{"num_hidden_layers": 12, "positions": "learned", "tie_word_embeddings": false, "parallel_block": false, "extras": ["capped logits"], "init": "normal", "init_std_qkv": 0.0273, "lr_head": 0.00459, "warmup_steps": 200, "schedule": "wsd", "decay_fraction": 1.0, "max_seq_len": 1024, "train_tokens": 209000000}
Each number is 50 + 12 x the weight over its row's rms, rounded and kept within 0 to 99. Layers, rows and columns count from 0. The size before them is the row's rms in percent of the matrix's.

# layer 8 attention value, 128x128, rms 0.117, rows 57-63, columns 0-127
097:38 47 38 12 47 61 65 60 31 54 58 54 50 45 45 40 59 45 37 41 46 37 53 32 51 61 53 63 40 65 37 40 45 17 43 64 41 59 47 36 44 44 46 44 38 47 63 55 53 78 69 50 73 41 62 65 56 47 34 50 57 55 59 37 49 42 47 55 65 62 53 63 57 38 46 59 64 52 42 70 77 55 40 39 48 64 47 39 47 52 18 58 29 71 52 46 55 53 39 42 59 61 52 56 50 50 76 36 37 37 51 29 52 43 55 34 79 53 49 52 47 59 60 27 55 50 51 50
089:39 44 50 52 51 47 63 46 68 44 46 58 54 33 56 43 54 52 82 52 31 30 55 44 67 51 68 46 34 28 59 52 40 30 52 70 67 46 64 68 53 35 29 55 40 41 32 61 55 31 62 55 58 32 30 40 67 70 53 64 27 51 56 61 44 35 46 44 30 51 49 43 45 31 68 46 48 45 60 42 79 43 58 34 39 45 67 49 43 30 61 37 63 49 56 57 48 38 64 54 38 66 41 46 76 58 59 34 51 59 40 51 53 50 59 59 65 57 40 39 64 45 51 62 42 44 41 59
112:54 41 52 16 31 44 51 34 21 55 57 50 71 66 62 59 53 57 53 40 55 41 41 45 49 46 50 33 19 53 57 58 54 32 40 52 40 50 58 72 65 42 36 31 43 35 34 54 44 72 21 29 48 37 54 57 34 51 52 83 54 41 53 44 53 55 58 47 40 43 49 17 59 53 37 49 46 56 55 54 40 47 37 54 46 39 43 49 43 54 37 63 18 43 54 49 59 40 47 75 65 68 41 40 56 36 51 60 44 59 46 47 40 48 39 37 55 41 57 50 49 70 43 46 53 44 60 46
091:72 52 43 48 53 60 26 57 49 42 61 46 48 58 73 42 57 68 64 45 31 59 39 54 36 55 39 61 58 38 45 28 58 44 49 46 55 78 65 75 46 64 42 43 39 76 71 46 48 55 25 44 61 57 59 40 46 62 62 53 49 41 44 47 42 45 53 60 41 46 48 46 50 46 27 64 51 30 52 43 37 22 39 59 23 61 51 38 35 28 64 33 37 40 48 55 48 45 45 56 45 48 51 62 53 61 54 67 54 48 29 35 33 48 54 48 46 64 68 72 52 80 56 41 57 40 42 61
098:60 72 45 42 56 58 59 48 38 44 53 40 32 33 30 48 51 47 45 49 51 45 67 75 60 64 55 39 56 55 40 54 52 63 47 34 56 37 70 53 61 75 62 34 51 46 50 66 48 59 60 52 43 48 47 51 42 58 61 55 39 37 39 47 39 55 46 77 32 40 46 44 30 60 59 89 57 50 57 49 34 38 49 36 56 46 35 50 44 49 27 38 43 44 50 56 49 46 54 75 57 38 63 71 41 53 36 33 25 45 38 50 54 48 60 45 57 35 46 73 27 28 54 66 34 35 31 61
099:22 48 44 39 42 40 58 58 38 59 48 64 40 63 50 59 64 51 41 50 41 46 57 67 53 52 50 78 40 57 74 47 35 44 39 60 50 51 26 63 52 46 49 56 34 35 59 41 39 42 49 43 69 74 59 66 43 66 54 53 61 27 52 47 52 47 59 61 45 35 82 45 55 40 42 75 50 39 59 46 44 28 36 52 35 55 29 25 43 21 30 48 44 40 50 43 34 54 60 31 56 59 51 61 50 48 58 69 32 57 49 69 42 56 47 50 58 50 47 56 54 73 54 61 37 44 28 51
092:42 59 49 61 52 32 61 67 50 56 64 52 54 61 59 48 54 44 47 48 78 38 57 57 55 78 38 43 60 68 51 44 42 47 51 40 44 67 55 46 48 58 39 29 51 37 33 28 61 62 29 53 51 54 41 42 22 65 55 49 61 44 35 58 83 38 46 76 60 40 80 41 49 42 66 28 50 48 41 53 57 42 38 53 44 33 58 41 58 34 54 31 49 55 35 34 45 55 59 42 35 60 72 57 45 68 45 44 69 50 49 47 54 47 50 69 18 51 26 47 50 56 60 50 40 44 49 47
# layer 8 attention output (transposed), 128x128, rms 0.1, rows 57-63, columns 0-127
100:56 52 62 50 69 46 29 29 78 51 50 52 49 40 67 66 54 36 55 49 71 63 54 48 53 48 29 66 61 42 33 52 37 86 45 51 48 46 55 64 56 49 52 63 35 54 60 63 31 49 66 53 44 56 39 42 64 54 54 56 55 54 54 85 52 48 45 51 30 38 73 47 48 54 71 61 37 46 48 61 50 63 58 75 36 50 49 46 57 41 40 51 55 40 61 39 76 27 57 54 69 50 61 60 48 53 30 60 62 62 71 55 55 54 49 49 29 56 65 42 46 55 62 78 54 42 56 47
084:46 43 45 33 44 49 52 45 34 44 50 37 56 56 33 49 47 42 45 44 46 70 32 61 37 50 20 52 48 67 54 34 67 47 57 36 55 40 58 31 64 54 46 57 53 54 72 50 43 84 54 46 38 54 39 41 59 49 50 37 60 26 43 66 29 51 32 52 57 39 63 67 59 58 40 36 40 63 60 44 47 44 59 74 65 69 35 43 37 77 56 55 68 49 53 57 43 45 55 49 58 72 47 52 41 66 29 60 45 54 43 72 60 66 50 58 56 58 62 57 34 43 38 24 58 76 42 49
110:59 79 27 63 52 47 60 57 61 53 48 45 49 51 52 62 39 49 52 45 72 56 43 43 52 36 10 56 60 47 52 38 59 72 44 44 67 50 34 47 43 72 53 61 46 72 53 57 39 36 66 69 31 47 42 58 44 64 48 20 46 53 40 52 52 38 55 80 52 69 44 80 47 49 60 63 35 33 52 41 64 55 46 50 54 74 37 49 59 31 63 55 61 46 59 56 50 51 36 58 45 50 53 60 51 43 52 58 65 69 55 43 48 27 49 57 62 34 38 59 46 33 50 53 39 51 62 67
097:45 52 33 59 79 65 61 51 43 31 60 58 43 48 38 54 58 52 39 65 50 54 58 57 58 54 45 50 41 39 44 51 33 60 39 48 56 36 46 41 54 38 61 54 55 46 39 53 61 45 56 49 60 55 18 38 42 29 23 53 54 48 69 56 53 42 73 52 56 55 48 54 77 56 55 48 58 62 42 61 42 78 59 43 53 44 30 23 69 42 42 55 70 47 33 59 43 46 56 48 69 49 58 56 23 66 47 54 42 51 30 41 69 21 39 48 56 36 44 28 44 31 49 60 53 65 61 35
090:53 44 39 56 25 56 40 65 65 47 29 67 40 54 60 66 54 58 60 60 50 70 52 39 35 55 41 46 48 49 51 39 68 56 48 75 44 70 37 33 44 35 48 61 44 53 42 46 54 45 61 47 60 49 70 39 41 20 29 44 57 63 49 38 46 46 54 43 58 33 47 66 51 31 58 40 36 57 26 47 34 64 39 43 47 45 69 36 43 34 41 64 39 69 39 29 61 53 32 42 52 69 30 46 50 69 53 64 71 36 36 52 45 48 57 52 47 60 64 38 38 44 50 43 68 35 60 72
105:55 51 45 48 79 51 40 52 33 43 53 44 37 53 57 47 55 56 65 30 58 51 29 37 66 44 45 39 49 48 36 72 59 74 49 45 54 51 32 56 50 36 58 45 48 48 57 49 60 49 60 72 34 48 25 67 41 44 34 59 56 74 48 63 74 61 50 41 24 69 41 69 34 65 65 44 42 45 59 66 39 72 56 63 50 68 80 34 58 60 46 46 53 63 67 61 55 40 39 48 51 48 54 40 56 62 64 49 69 54 47 44 47 61 58 55 54 33 65 48 49 32 48 55 64 61 74 62
087:69 49 51 47 65 41 52 49 50 39 41 55 52 33 31 50 47 56 61 41 47 68 53 38 36 16 50 78 28 46 55 66 46 53 41 48 36 79 44 43 75 31 65 53 61 34 52 50 39 56 51 66 49 40 36 47 59 40 52 47 65 70 48 67 29 41 52 45 38 45 37 40 60 34 41 55 43 65 51 51 62 69 54 57 55 55 39 41 55 58 62 32 44 41 48 50 45 53 44 59 46 33 39 38 58 45 65 53 56 42 56 61 38 31 71 31 76 24 62 55 69 56 62 37 60 63 34 40
# layer 8 attention query, 128x128, rms 0.143, rows 64-84, columns 0-127
106:62 70 59 48 55 46 65 33 48 47 38 35 01 64 52 49 49 28 61 57 28 42 69 52 58 52 73 45 60 60 57 60 51 47 70 35 54 48 53 39 43 41 47 55 56 46 41 53 63 55 43 48 51 55 49 37 32 51 69 44 30 38 52 50 48 50 35 31 62 50 55 65 68 30 69 35 64 48 69 66 51 43 53 49 52 55 61 45 69 77 57 49 47 44 37 71 44 76 42 53 40 58 49 47 49 49 44 45 38 69 45 49 32 45 55 25 54 65 53 46 42 46 49 57 65 27 63 49
107:57 39 62 50 49 73 52 43 26 55 53 68 71 58 69 40 74 46 55 39 62 57 33 35 51 56 70 43 63 38 35 58 38 48 49 65 52 53 50 57 55 61 62 47 53 57 70 42 39 74 39 43 45 70 47 61 46 44 73 36 46 59 42 47 61 48 30 71 42 58 55 25 47 40 58 61 49 47 48 16 60 48 61 61 29 58 41 46 50 55 37 30 68 50 68 39 43 52 44 61 54 72 60 50 42 52 48 22 48 51 51 70 59 47 54 46 48 57 61 48 55 32 58 69 57 31 64 64
110:36 51 46 56 58 51 54 52 56 53 69 54 52 34 40 62 56 59 29 58 36 41 38 39 49 44 37 30 45 59 56 41 55 62 37 67 55 49 57 47 31 45 54 68 41 67 56 61 45 67 42 57 50 47 45 38 60 56 49 52 45 29 56 50 34 63 51 32 55 69 65 72 60 60 40 69 54 39 40 55 55 60 40 41 39 26 39 40 53 83 71 52 43 73 48 40 51 51 42 53 51 58 44 30 38 62 61 41 43 79 46 53 15 41 67 53 41 57 51 29 75 64 29 41 37 49 39 46
100:39 63 53 52 33 57 55 49 52 39 42 50 46 60 40 64 43 58 32 48 42 40 36 68 49 56 51 57 42 64 67 47 46 44 32 61 29 26 56 40 32 46 57 73 51 69 62 63 41 58 50 63 47 45 63 56 46 65 60 52 33 53 42 60 61 60 32 42 49 47 57 49 58 62 64 53 40 41 36 53 73 51 49 69 33 59 57 64 18 60 58 69 47 46 53 51 63 44 35 56 69 46 55 46 68 44 52 24 64 61 62 49 36 40 24 42 75 45 23 73 66 25 50 50 50 46 49 45
105:54 50 56 44 38 45 52 48 63 39 43 56 66 60 66 32 59 55 51 53 59 58 40 42 48 73 54 57 27 44 50 54 42 46 47 90 28 56 22 52 39 40 59 42 40 23 53 41 61 66 55 47 56 71 48 45 53 60 33 42 51 41 74 33 35 67 66 36 52 59 61 17 66 53 55 35 55 54 55 58 41 53 43 42 47 46 48 50 52 79 38 60 44 59 60 52 39 39 56 33 41 46 39 40 40 43 42 48 66 46 50 47 30 55 79 39 18 44 51 40 45 37 50 42 48 43 59 54
112:58 69 64 50 50 33 48 46 63 58 60 47 63 43 19 56 63 67 52 71 49 67 53 66 28 54 83 49 45 60 49 39 48 42 58 59 51 62 42 79 35 32 34 27 32 54 40 58 53 62 49 34 17 41 60 48 57 58 45 48 48 56 40 51 80 29 65 47 39 48 54 55 51 32 36 40 44 61 52 45 63 59 54 28 37 41 55 46 49 49 58 45 49 52 52 49 42 66 62 61 43 41 60 41 52 56 68 41 46 39 39 61 60 70 51 35 43 40 33 53 56 29 46 61 37 61 43 60
104:52 83 38 80 48 42 43 61 40 28 42 50 52 57 43 62 35 25 56 57 62 52 57 60 37 38 37 36 25 38 38 67 35 72 49 45 64 42 22 48 72 56 33 64 54 47 57 52 55 62 54 54 48 64 49 57 56 51 41 42 38 40 64 43 40 46 66 69 56 62 46 51 40 41 28 72 34 55 51 64 74 40 47 49 46 55 47 50 56 62 62 58 30 43 58 51 52 48 25 28 53 52 51 43 47 36 74 62 35 50 41 59 60 35 59 63 67 50 56 56 49 49 37 50 48 48 65 49
098:70 91 33 71 64 35 29 51 43 50 51 40 79 63 38 65 56 42 39 72 38 49 80 44 58 47 55 50 50 47 52 41 57 53 43 54 48 41 58 60 50 61 56 48 55 52 60 58 35 50 56 39 46 56 40 44 49 62 56 40 49 57 54 63 51 41 85 47 42 26 38 39 30 53 50 51 61 50 47 49 56 56 61 64 46 70 51 46 44 68 43 42 32 31 52 58 57 39 52 40 42 46 55 59 25 41 62 39 57 72 49 55 63 62 45 30 33 67 37 44 47 49 56 60 50 46 20 59
108:58 50 68 41 36 19 55 58 43 64 47 37 38 57 48 62 45 44 65 54 67 45 38 44 41 35 53 51 59 36 47 39 52 61 48 36 64 59 50 47 51 59 43 54 36 58 54 50 51 47 46 46 72 36 47 63 57 40 44 92 55 33 45 56 50 38 46 32 53 61 50 34 40 48 88 58 48 32 49 36 50 62 46 35 57 40 59 50 44 50 47 57 52 39 64 62 55 29 52 32 40 57 38 31 60 63 61 38 71 69 63 62 28 62 48 50 46 32 52 40 62 52 63 79 45 69 58 32
114:82 52 56 58 27 43 63 58 40 57 47 72 43 65 46 45 32 43 51 58 44 53 63 41 37 54 29 30 33 49 71 55 71 31 56 31 30 57 51 36 63 55 34 34 57 43 57 55 42 55 55 58 39 49 54 58 42 37 63 19 60 50 62 52 52 65 57 62 56 50 38 45 54 55 67 46 50 47 34 46 37 38 35 35 63 32 44 45 37 50 30 55 51 56 64 40 55 41 33 46 56 42 32 33 26 66 52 51 58 54 35 48 42 52 44 55 31 57 23 69 51 32 35 46 47 49 64 39
110:58 23 56 40 48 33 49 66 64 61 46 52 63 63 78 72 82 50 43 55 63 41 52 35 42 41 64 48 34 46 50 58 42 40 52 38 46 45 52 61 19 36 62 36 54 52 70 41 34 24 41 58 41 58 52 35 30 47 41 54 24 56 36 49 51 39 44 57 55 60 63 48 57 36 48 49 45 42 50 50 56 21 41 44 63 37 63 46 51 60 27 43 38 35 48 74 34 46 62 44 53 57 52 34 42 42 61 53 49 58 54 19 38 57 51 50 50 59 52 35 45 63 62 39 34 54 41 47
107:40 48 42 50 43 76 60 61 68 67 49 40 47 56 50 62 42 58 38 48 46 28 59 72 63 48 52 31 68 45 61 59 31 50 64 55 59 35 60 50 29 62 31 60 73 58 31 59 55 56 68 44 55 53 22 51 42 61 60 45 57 61 53 32 47 39 62 55 44 56 49 43 49 39 42 37 67 44 36 70 61 62 58 53 35 46 58 31 44 61 35 72 59 68 47 52 71 68 37 47 49 55 45 64 43 49 39 43 36 71 47 70 37 62 21 49 56 35 45 55 31 41 56 34 35 56 50 50
114:81 56 22 64 33 55 65 51 56 48 60 41 57 38 51 56 34 38 53 41 76 28 43 37 29 64 54 43 46 46 39 46 51 57 36 63 54 80 53 69 41 41 47 64 47 60 48 59 63 62 55 59 54 59 41 37 50 68 54 49 47 47 61 50 68 53 48 46 56 89 68 65 32 36 69 48 42 50 42 67 67 59 58 64 52 60 50 46 64 41 47 48 60 40 49 48 50 48 36 26 72 45 36 52 53 38 35 53 54 73 35 62 62 44 52 49 42 42 65 73 51 56 53 54 36 50 56 59
107:42 48 54 37 52 32 50 54 48 74 34 47 46 57 49 45 50 43 53 28 44 26 43 32 55 46 54 48 52 53 47 49 51 51 26 53 54 51 74 87 53 41 58 59 39 63 55 68 45 53 44 52 43 55 52 54 31 65 42 39 51 51 72 57 58 44 55 47 48 50 47 38 42 49 50 51 62 48 61 29 21 40 42 66 31 67 44 45 29 58 33 67 72 39 38 65 49 63 34 56 29 47 80 49 50 56 29 67 43 55 31 64 53 46 60 61 20 47 58 59 58 33 54 59 39 56 50 42
110:73 49 52 83 54 63 71 59 45 58 44 58 46 85 40 54 45 87 54 36 40 50 43 45 56 39 41 53 54 63 57 32 53 48 55 51 49 46 55 55 42 57 61 53 52 59 34 55 51 68 28 62 48 45 46 66 35 50 43 48 73 34 34 46 54 42 42 65 60 48 24 42 37 40 28 32 60 47 50 52 67 41 50 66 41 64 64 52 51 42 44 30 38 44 61 43 50 39 74 20 44 52 51 64 48 60 49 37 38 55 33 56 42 22 61 57 53 42 58 48 54 52 62 54 39 65 49 50
113:70 54 73 54 60 35 39 50 37 61 45 57 67 67 62 40 72 38 44 56 58 61 55 57 52 47 47 34 39 39 58 48 52 53 40 62 72 57 43 61 54 44 32 64 28 55 52 39 54 38 54 63 63 46 44 37 34 40 57 53 66 39 57 49 54 70 28 33 65 45 40 57 48 52 51 51 21 51 25 74 58 43 26 76 64 70 61 52 32 56 55 54 46 55 56 62 57 52 86 83 50 56 52 54 61 35 44 49 52 41 58 57 28 43 41 43 55 47 51 41 57 60 56 46 52 47 59 51
108:56 63 27 45 60 53 59 72 45 49 52 57 33 26 68 36 47 48 41 46 60 52 65 39 50 44 75 48 67 57 65 41 53 55 69 47 38 66 57 39 52 42 39 64 54 65 28 45 44 29 49 54 65 62 47 59 33 57 51 52 55 53 48 51 36 60 72 61 52 65 49 50 43 58 21 37 34 62 59 40 40 32 37 34 64 47 41 63 35 82 52 43 57 63 48 52 48 49 41 59 57 36 43 38 75 37 67 35 62 35 34 42 61 28 37 57 39 61 63 58 35 57 49 59 47 44 63 49
107:56 47 66 51 64 46 44 55 60 53 42 51 60 56 57 45 83 43 54 42 44 45 58 56 50 57 58 32 45 33 58 45 55 34 92 61 67 39 42 60 67 35 45 57 42 57 49 42 51 60 45 59 60 68 57 43 47 63 63 30 54 45 23 32 50 74 47 63 49 57 52 64 39 47 52 51 41 72 82 42 38 76 29 53 43 33 40 43 54 69 53 34 56 50 47 50 67 36 37 50 35 44 55 77 45 48 55 31 56 50 43 62 64 44 49 62 42 25 50 49 53 53 47 54 61 51 49 27
106:39 44 37 69 36 60 43 48 54 52 56 43 51 74 39 67 64 32 47 78 61 55 23 51 39 66 46 40 49 32 58 48 50 63 41 36 46 49 56 41 41 47 71 43 50 36 42 65 34 48 57 62 49 38 53 57 43 27 45 60 58 52 58 30 61 46 54 75 42 30 36 41 62 54 41 53 62 59 40 53 48 63 52 31 54 34 45 68 40 68 59 54 55 47 41 53 56 65 50 54 53 21 69 62 44 30 54 62 49 53 64 65 59 65 63 29 77 45 55 49 74 70 51 37 42 60 62 60
112:49 63 54 49 33 38 32 33 58 54 56 52 63 32 57 62 40 55 47 53 30 34 34 68 65 59 58 33 47 63 55 51 47 44 68 39 42 44 55 67 82 38 39 30 50 58 54 64 18 61 57 53 48 50 48 42 61 59 40 50 66 43 53 55 38 67 32 70 35 27 25 42 57 26 52 47 65 35 28 49 58 36 32 73 31 42 51 59 50 47 59 58 51 72 42 59 53 40 56 35 63 58 39 60 75 50 64 38 45 63 40 33 45 59 55 42 54 47 48 52 36 54 53 47 50 53 54 55
106:50 30 36 59 74 57 24 60 37 58 48 42 37 46 46 47 40 54 65 27 56 58 40 71 57 52 53 41 53 72 50 51 41 73 67 56 34 49 34 46 41 56 29 52 46 63 69 52 64 68 50 76 44 36 49 34 43 60 63 43 57 55 37 43 57 39 60 43 71 66 69 35 54 53 51 46 55 60 52 50 49 65 51 53 64 60 63 59 35 44 43 59 53 59 52 26 29 30 40 62 54 35 54 49 15 38 62 49 47 42 55 39 54 68 44 51 44 46 19 44 51 43 55 59 54 45 30 46
# layer 8 attention key, 128x128, rms 0.143, rows 64-83, columns 0-127
108:44 53 59 70 37 58 61 57 40 52 60 52 42 52 62 33 51 31 47 55 66 56 51 60 48 62 52 73 64 59 62 46 52 43 34 44 48 44 51 47 47 28 53 58 51 51 35 32 83 17 30 59 60 41 72 56 39 55 56 52 45 44 53 33 50 26 55 54 45 39 57 54 50 28 50 31 40 61 70 66 64 48 51 60 48 59 43 33 60 57 39 54 57 62 61 58 39 52 52 52 74 46 49 38 45 63 51 64 34 46 34 22 29 42 32 19 66 31 59 47 46 46 54 54 55 44 44 34
107:37 23 57 59 65 54 40 56 49 56 50 47 47 58 73 36 61 44 50 39 53 49 50 39 51 42 43 48 59 44 51 69 52 45 56 53 59 69 60 62 40 65 43 37 46 43 75 35 50 63 47 44 58 39 50 75 48 53 65 62 36 54 45 69 57 56 48 74 37 57 37 40 63 56 53 62 34 35 63 67 54 53 39 63 54 74 31 59 52 56 53 28 57 55 51 45 50 47 39 46 36 52 50 55 38 46 80 20 36 28 39 52 52 32 38 52 47 39 63 19 53 25 53 72 60 58 48 67
112:58 44 39 55 51 56 52 53 60 43 56 47 69 48 43 60 49 45 53 52 40 46 25 63 44 51 42 31 72 39 34 61 55 41 28 43 50 48 60 54 42 55 27 49 51 42 24 62 46 47 56 65 49 56 44 46 42 60 66 42 55 45 63 61 38 52 51 42 59 59 57 69 79 63 37 65 60 33 54 44 38 29 39 55 53 45 43 31 51 55 59 61 43 61 56 37 81 63 47 44 88 59 37 25 36 66 32 33 34 47 55 46 25 43 48 36 30 52 62 59 61 59 54 38 58 39 47 64
098:30 33 54 60 39 57 64 46 29 65 39 49 55 57 38 75 50 47 46 57 40 48 55 43 69 63 55 48 50 46 52 31 57 32 36 60 34 35 44 67 53 68 52 52 45 49 36 55 57 33 50 77 41 41 50 45 34 74 46 65 47 40 48 49 39 54 53 42 34 56 55 40 49 75 38 45 49 35 42 50 59 33 71 89 39 51 47 44 53 59 38 41 56 42 55 47 56 53 28 53 46 54 43 48 40 53 66 55 75 66 70 54 56 41 15 45 65 50 28 64 48 47 56 63 49 35 50 66
107:50 38 46 41 37 62 47 53 61 49 55 44 80 55 73 39 76 65 60 67 57 50 47 61 48 50 47 24 49 43 29 29 44 49 41 56 40 60 53 61 53 40 50 43 41 55 43 50 57 24 61 32 39 63 66 52 51 43 45 33 46 42 61 40 38 69 62 40 41 49 60 09 65 52 66 44 40 38 33 60 40 53 26 39 54 49 51 45 59 53 55 37 52 59 64 67 41 63 55 52 49 63 52 54 36 64 44 43 50 35 53 69 37 43 65 52 25 37 57 68 46 31 46 51 58 69 68 47
112:35 55 33 40 69 37 55 52 57 47 63 54 50 56 36 56 53 63 62 50 51 60 58 58 41 38 61 42 38 43 62 46 34 33 51 63 32 39 53 65 27 48 52 34 64 44 39 48 53 50 48 26 57 62 30 74 67 43 38 65 47 41 37 32 62 41 34 46 64 47 60 56 52 51 60 46 48 59 37 50 47 57 27 48 15 45 39 59 32 52 59 54 49 34 22 44 46 56 43 52 40 36 31 41 58 43 59 48 36 39 31 52 62 46 46 27 34 51 54 64 49 23 29 59 55 55 22 61
103:52 48 34 59 57 54 53 55 57 41 49 37 57 54 46 68 34 58 60 48 39 50 55 49 44 21 53 53 48 47 40 59 34 61 47 41 64 43 35 30 67 46 53 61 51 46 55 65 39 57 64 51 47 43 39 30 53 35 56 50 50 50 49 46 27 40 73 47 50 49 66 19 20 28 56 58 36 48 58 62 66 33 57 59 55 60 47 45 26 44 53 61 58 24 48 51 48 62 32 30 71 34 63 41 42 59 49 61 36 64 57 36 71 43 87 38 56 45 69 63 48 40 47 46 57 36 48 51
104:61 99 33 47 58 60 28 64 41 46 69 59 71 60 56 59 40 49 51 45 48 41 43 61 53 35 66 56 36 36 58 63 32 38 27 52 76 44 60 76 36 33 56 33 29 37 35 65 50 55 67 64 52 48 40 60 44 46 63 45 54 44 32 52 71 52 54 30 37 50 46 52 39 54 74 48 48 37 67 49 48 54 67 61 41 54 48 60 53 67 53 49 41 36 44 53 49 60 57 52 38 48 63 55 33 43 75 47 53 62 39 36 63 53 38 47 34 55 57 58 52 45 48 51 43 40 45 44
112:49 46 47 67 56 37 56 39 38 47 60 56 64 58 46 49 34 54 50 65 59 38 35 44 55 32 55 50 60 46 50 40 56 46 66 40 57 73 61 49 56 63 60 65 47 53 62 69 54 61 37 54 66 51 49 44 68 32 27 49 68 41 70 59 20 44 34 34 33 58 49 68 52 62 69 54 47 33 51 62 53 31 45 42 41 53 56 60 51 40 29 31 62 32 52 69 64 35 50 47 49 50 47 16 64 45 52 44 66 65 49 39 32 57 34 61 26 47 52 41 37 38 56 66 55 72 62 35
097:58 49 58 37 30 51 53 68 60 49 47 52 33 46 68 38 29 41 47 55 64 44 49 34 45 40 82 52 39 47 74 37 76 54 54 50 57 43 34 38 61 49 53 47 33 35 28 46 37 31 58 47 23 51 49 67 37 37 34 33 63 44 49 42 38 45 65 54 61 55 51 55 57 50 59 68 59 48 30 54 44 63 62 42 60 55 54 50 35 38 41 49 50 51 30 52 41 61 33 56 66 52 69 22 48 56 71 30 55 59 42 62 49 43 65 61 67 29 42 60 54 30 55 35 39 52 60 57
100:46 46 64 49 41 37 48 47 54 80 55 45 54 70 69 41 61 46 46 47 56 65 54 52 59 28 57 38 47 41 44 56 29 58 51 53 57 50 39 46 46 58 61 50 70 54 52 52 43 33 39 52 60 69 62 43 41 30 64 59 33 73 57 49 51 49 28 48 54 29 55 60 62 63 47 58 47 50 44 54 63 10 62 37 43 63 46 79 53 53 39 49 52 58 76 70 27 56 69 50 54 43 47 31 36 56 46 43 72 41 25 51 47 32 64 36 52 71 41 33 49 62 46 45 40 51 46 43
109:37 52 59 41 49 62 63 52 65 66 49 54 44 62 41 63 35 32 56 48 47 43 50 49 66 69 61 44 75 30 60 53 31 61 58 39 63 50 42 49 36 50 58 53 50 55 34 84 48 45 66 43 73 44 59 43 17 61 60 39 65 48 64 37 33 26 51 57 34 45 45 44 46 24 40 45 64 61 47 29 54 54 36 59 42 46 34 41 40 32 57 59 54 71 48 41 57 44 52 41 42 43 59 54 48 46 65 46 30 54 33 45 62 61 28 58 59 44 42 61 30 55 41 22 41 54 55 41
099:58 68 41 65 29 73 78 62 82 69 69 44 43 57 47 45 42 72 44 53 66 35 39 52 46 42 43 30 50 56 37 70 56 66 45 31 59 53 41 47 55 53 50 55 40 66 60 77 66 56 49 56 58 68 34 39 53 53 55 50 40 46 58 87 42 42 62 63 45 58 68 35 44 53 59 54 48 64 37 66 51 50 53 70 51 61 61 50 42 52 47 64 59 57 56 44 56 56 23 48 39 43 50 45 52 35 50 62 59 46 48 74 68 53 44 42 56 36 39 74 53 42 44 48 49 55 56 67
113:59 66 62 17 69 57 38 55 52 63 48 39 57 53 31 41 53 58 44 31 62 45 42 38 72 56 48 49 60 57 53 62 55 52 27 55 40 60 55 82 60 67 50 50 44 51 59 38 43 50 42 47 45 59 58 55 27 65 56 41 59 52 62 69 73 34 42 40 62 51 40 38 42 37 50 58 53 61 64 49 47 42 24 59 55 47 57 59 41 53 50 47 55 29 63 64 45 42 21 44 53 54 69 34 46 53 52 58 29 51 45 50 68 57 43 58 25 67 38 30 55 30 50 43 27 69 65 58
111:63 42 68 84 61 54 57 54 38 56 51 54 27 46 44 52 53 51 32 48 51 26 46 37 54 26 46 61 36 59 68 37 36 48 38 35 47 66 63 38 47 48 51 38 56 53 34 63 59 50 59 39 61 45 49 47 28 63 47 65 57 43 47 52 56 60 32 40 43 43 14 44 51 54 52 55 45 61 55 69 68 49 59 44 43 48 42 33 38 37 62 41 49 38 40 65 64 60 53 32 48 38 55 84 61 44 49 47 45 47 37 51 69 35 62 44 49 56 53 46 76 55 64 31 50 66 50 80
117:61 35 61 56 75 38 47 42 60 61 55 47 74 66 61 53 53 44 56 67 60 67 50 56 43 45 45 51 55 30 69 22 53 43 26 35 41 52 40 68 65 25 55 54 39 56 51 47 49 44 57 35 47 50 52 37 51 61 57 44 34 46 36 58 40 56 50 33 41 43 46 69 58 64 50 58 36 45 44 54 62 51 53 70 46 61 53 47 51 47 33 65 52 62 62 58 64 50 66 79 52 50 75 45 59 34 34 53 75 54 80 48 59 43 64 58 60 33 60 32 28 61 48 41 62 52 46 71
118:67 73 48 37 59 56 48 50 58 47 57 51 56 51 46 56 42 57 50 61 45 53 81 56 53 73 55 60 55 41 61 54 41 40 46 48 44 88 44 18 63 40 46 74 46 29 30 46 42 33 45 51 66 50 70 64 43 48 51 54 49 67 39 62 31 66 61 60 47 44 62 50 44 55 55 48 67 80 58 58 44 41 46 35 63 52 62 45 46 56 58 51 66 72 45 44 39 44 48 72 32 42 29 59 48 59 65 44 58 71 43 53 69 60 45 62 58 46 52 37 60 43 42 58 71 35 58 63
110:53 34 57 60 59 44 53 46 34 47 54 41 31 77 67 46 44 58 54 44 46 33 67 64 44 45 55 20 38 58 50 47 45 32 43 52 66 71 68 53 67 38 49 61 46 37 50 32 37 39 54 38 52 72 50 66 53 55 62 32 71 66 35 31 46 37 54 52 38 70 70 60 29 62 26 41 59 63 57 69 43 79 43 52 42 30 47 60 47 53 43 47 41 58 46 48 71 47 43 64 64 36 59 54 47 59 60 46 48 50 50 49 69 51 50 43 57 48 65 29 36 48 62 32 50 52 51 31
108:35 35 53 28 62 47 51 50 50 27 37 57 65 48 32 69 63 32 46 68 52 55 42 28 45 56 52 37 54 42 37 49 63 43 59 45 55 48 74 43 38 54 53 36 37 47 66 49 48 52 63 61 34 32 40 44 49 37 45 57 35 49 53 30 54 35 50 65 40 44 51 46 36 45 42 36 44 77 43 47 49 43 25 43 65 51 31 57 51 60 24 41 15 53 42 61 62 54 64 49 70 36 68 45 53 39 48 49 68 52 37 58 60 35 69 36 46 63 54 71 44 67 42 60 39 38 39 61
120:44 68 71 50 60 42 42 46 56 73 64 44 43 42 58 57 54 47 38 47 33 65 58 63 33 57 49 52 71 50 63 45 50 42 54 71 58 49 54 52 61 55 59 28 83 49 54 42 38 45 74 66 45 39 46 46 67 51 37 59 84 56 39 49 44 50 44 41 36 58 46 29 56 34 44 50 59 59 49 52 30 44 61 65 32 34 52 49 52 67 29 67 42 53 50 62 62 43 59 46 56 74 73 59 74 45 67 43 39 63 42 50 51 42 52 57 26 50 47 72 66 51 66 46 54 65 41 65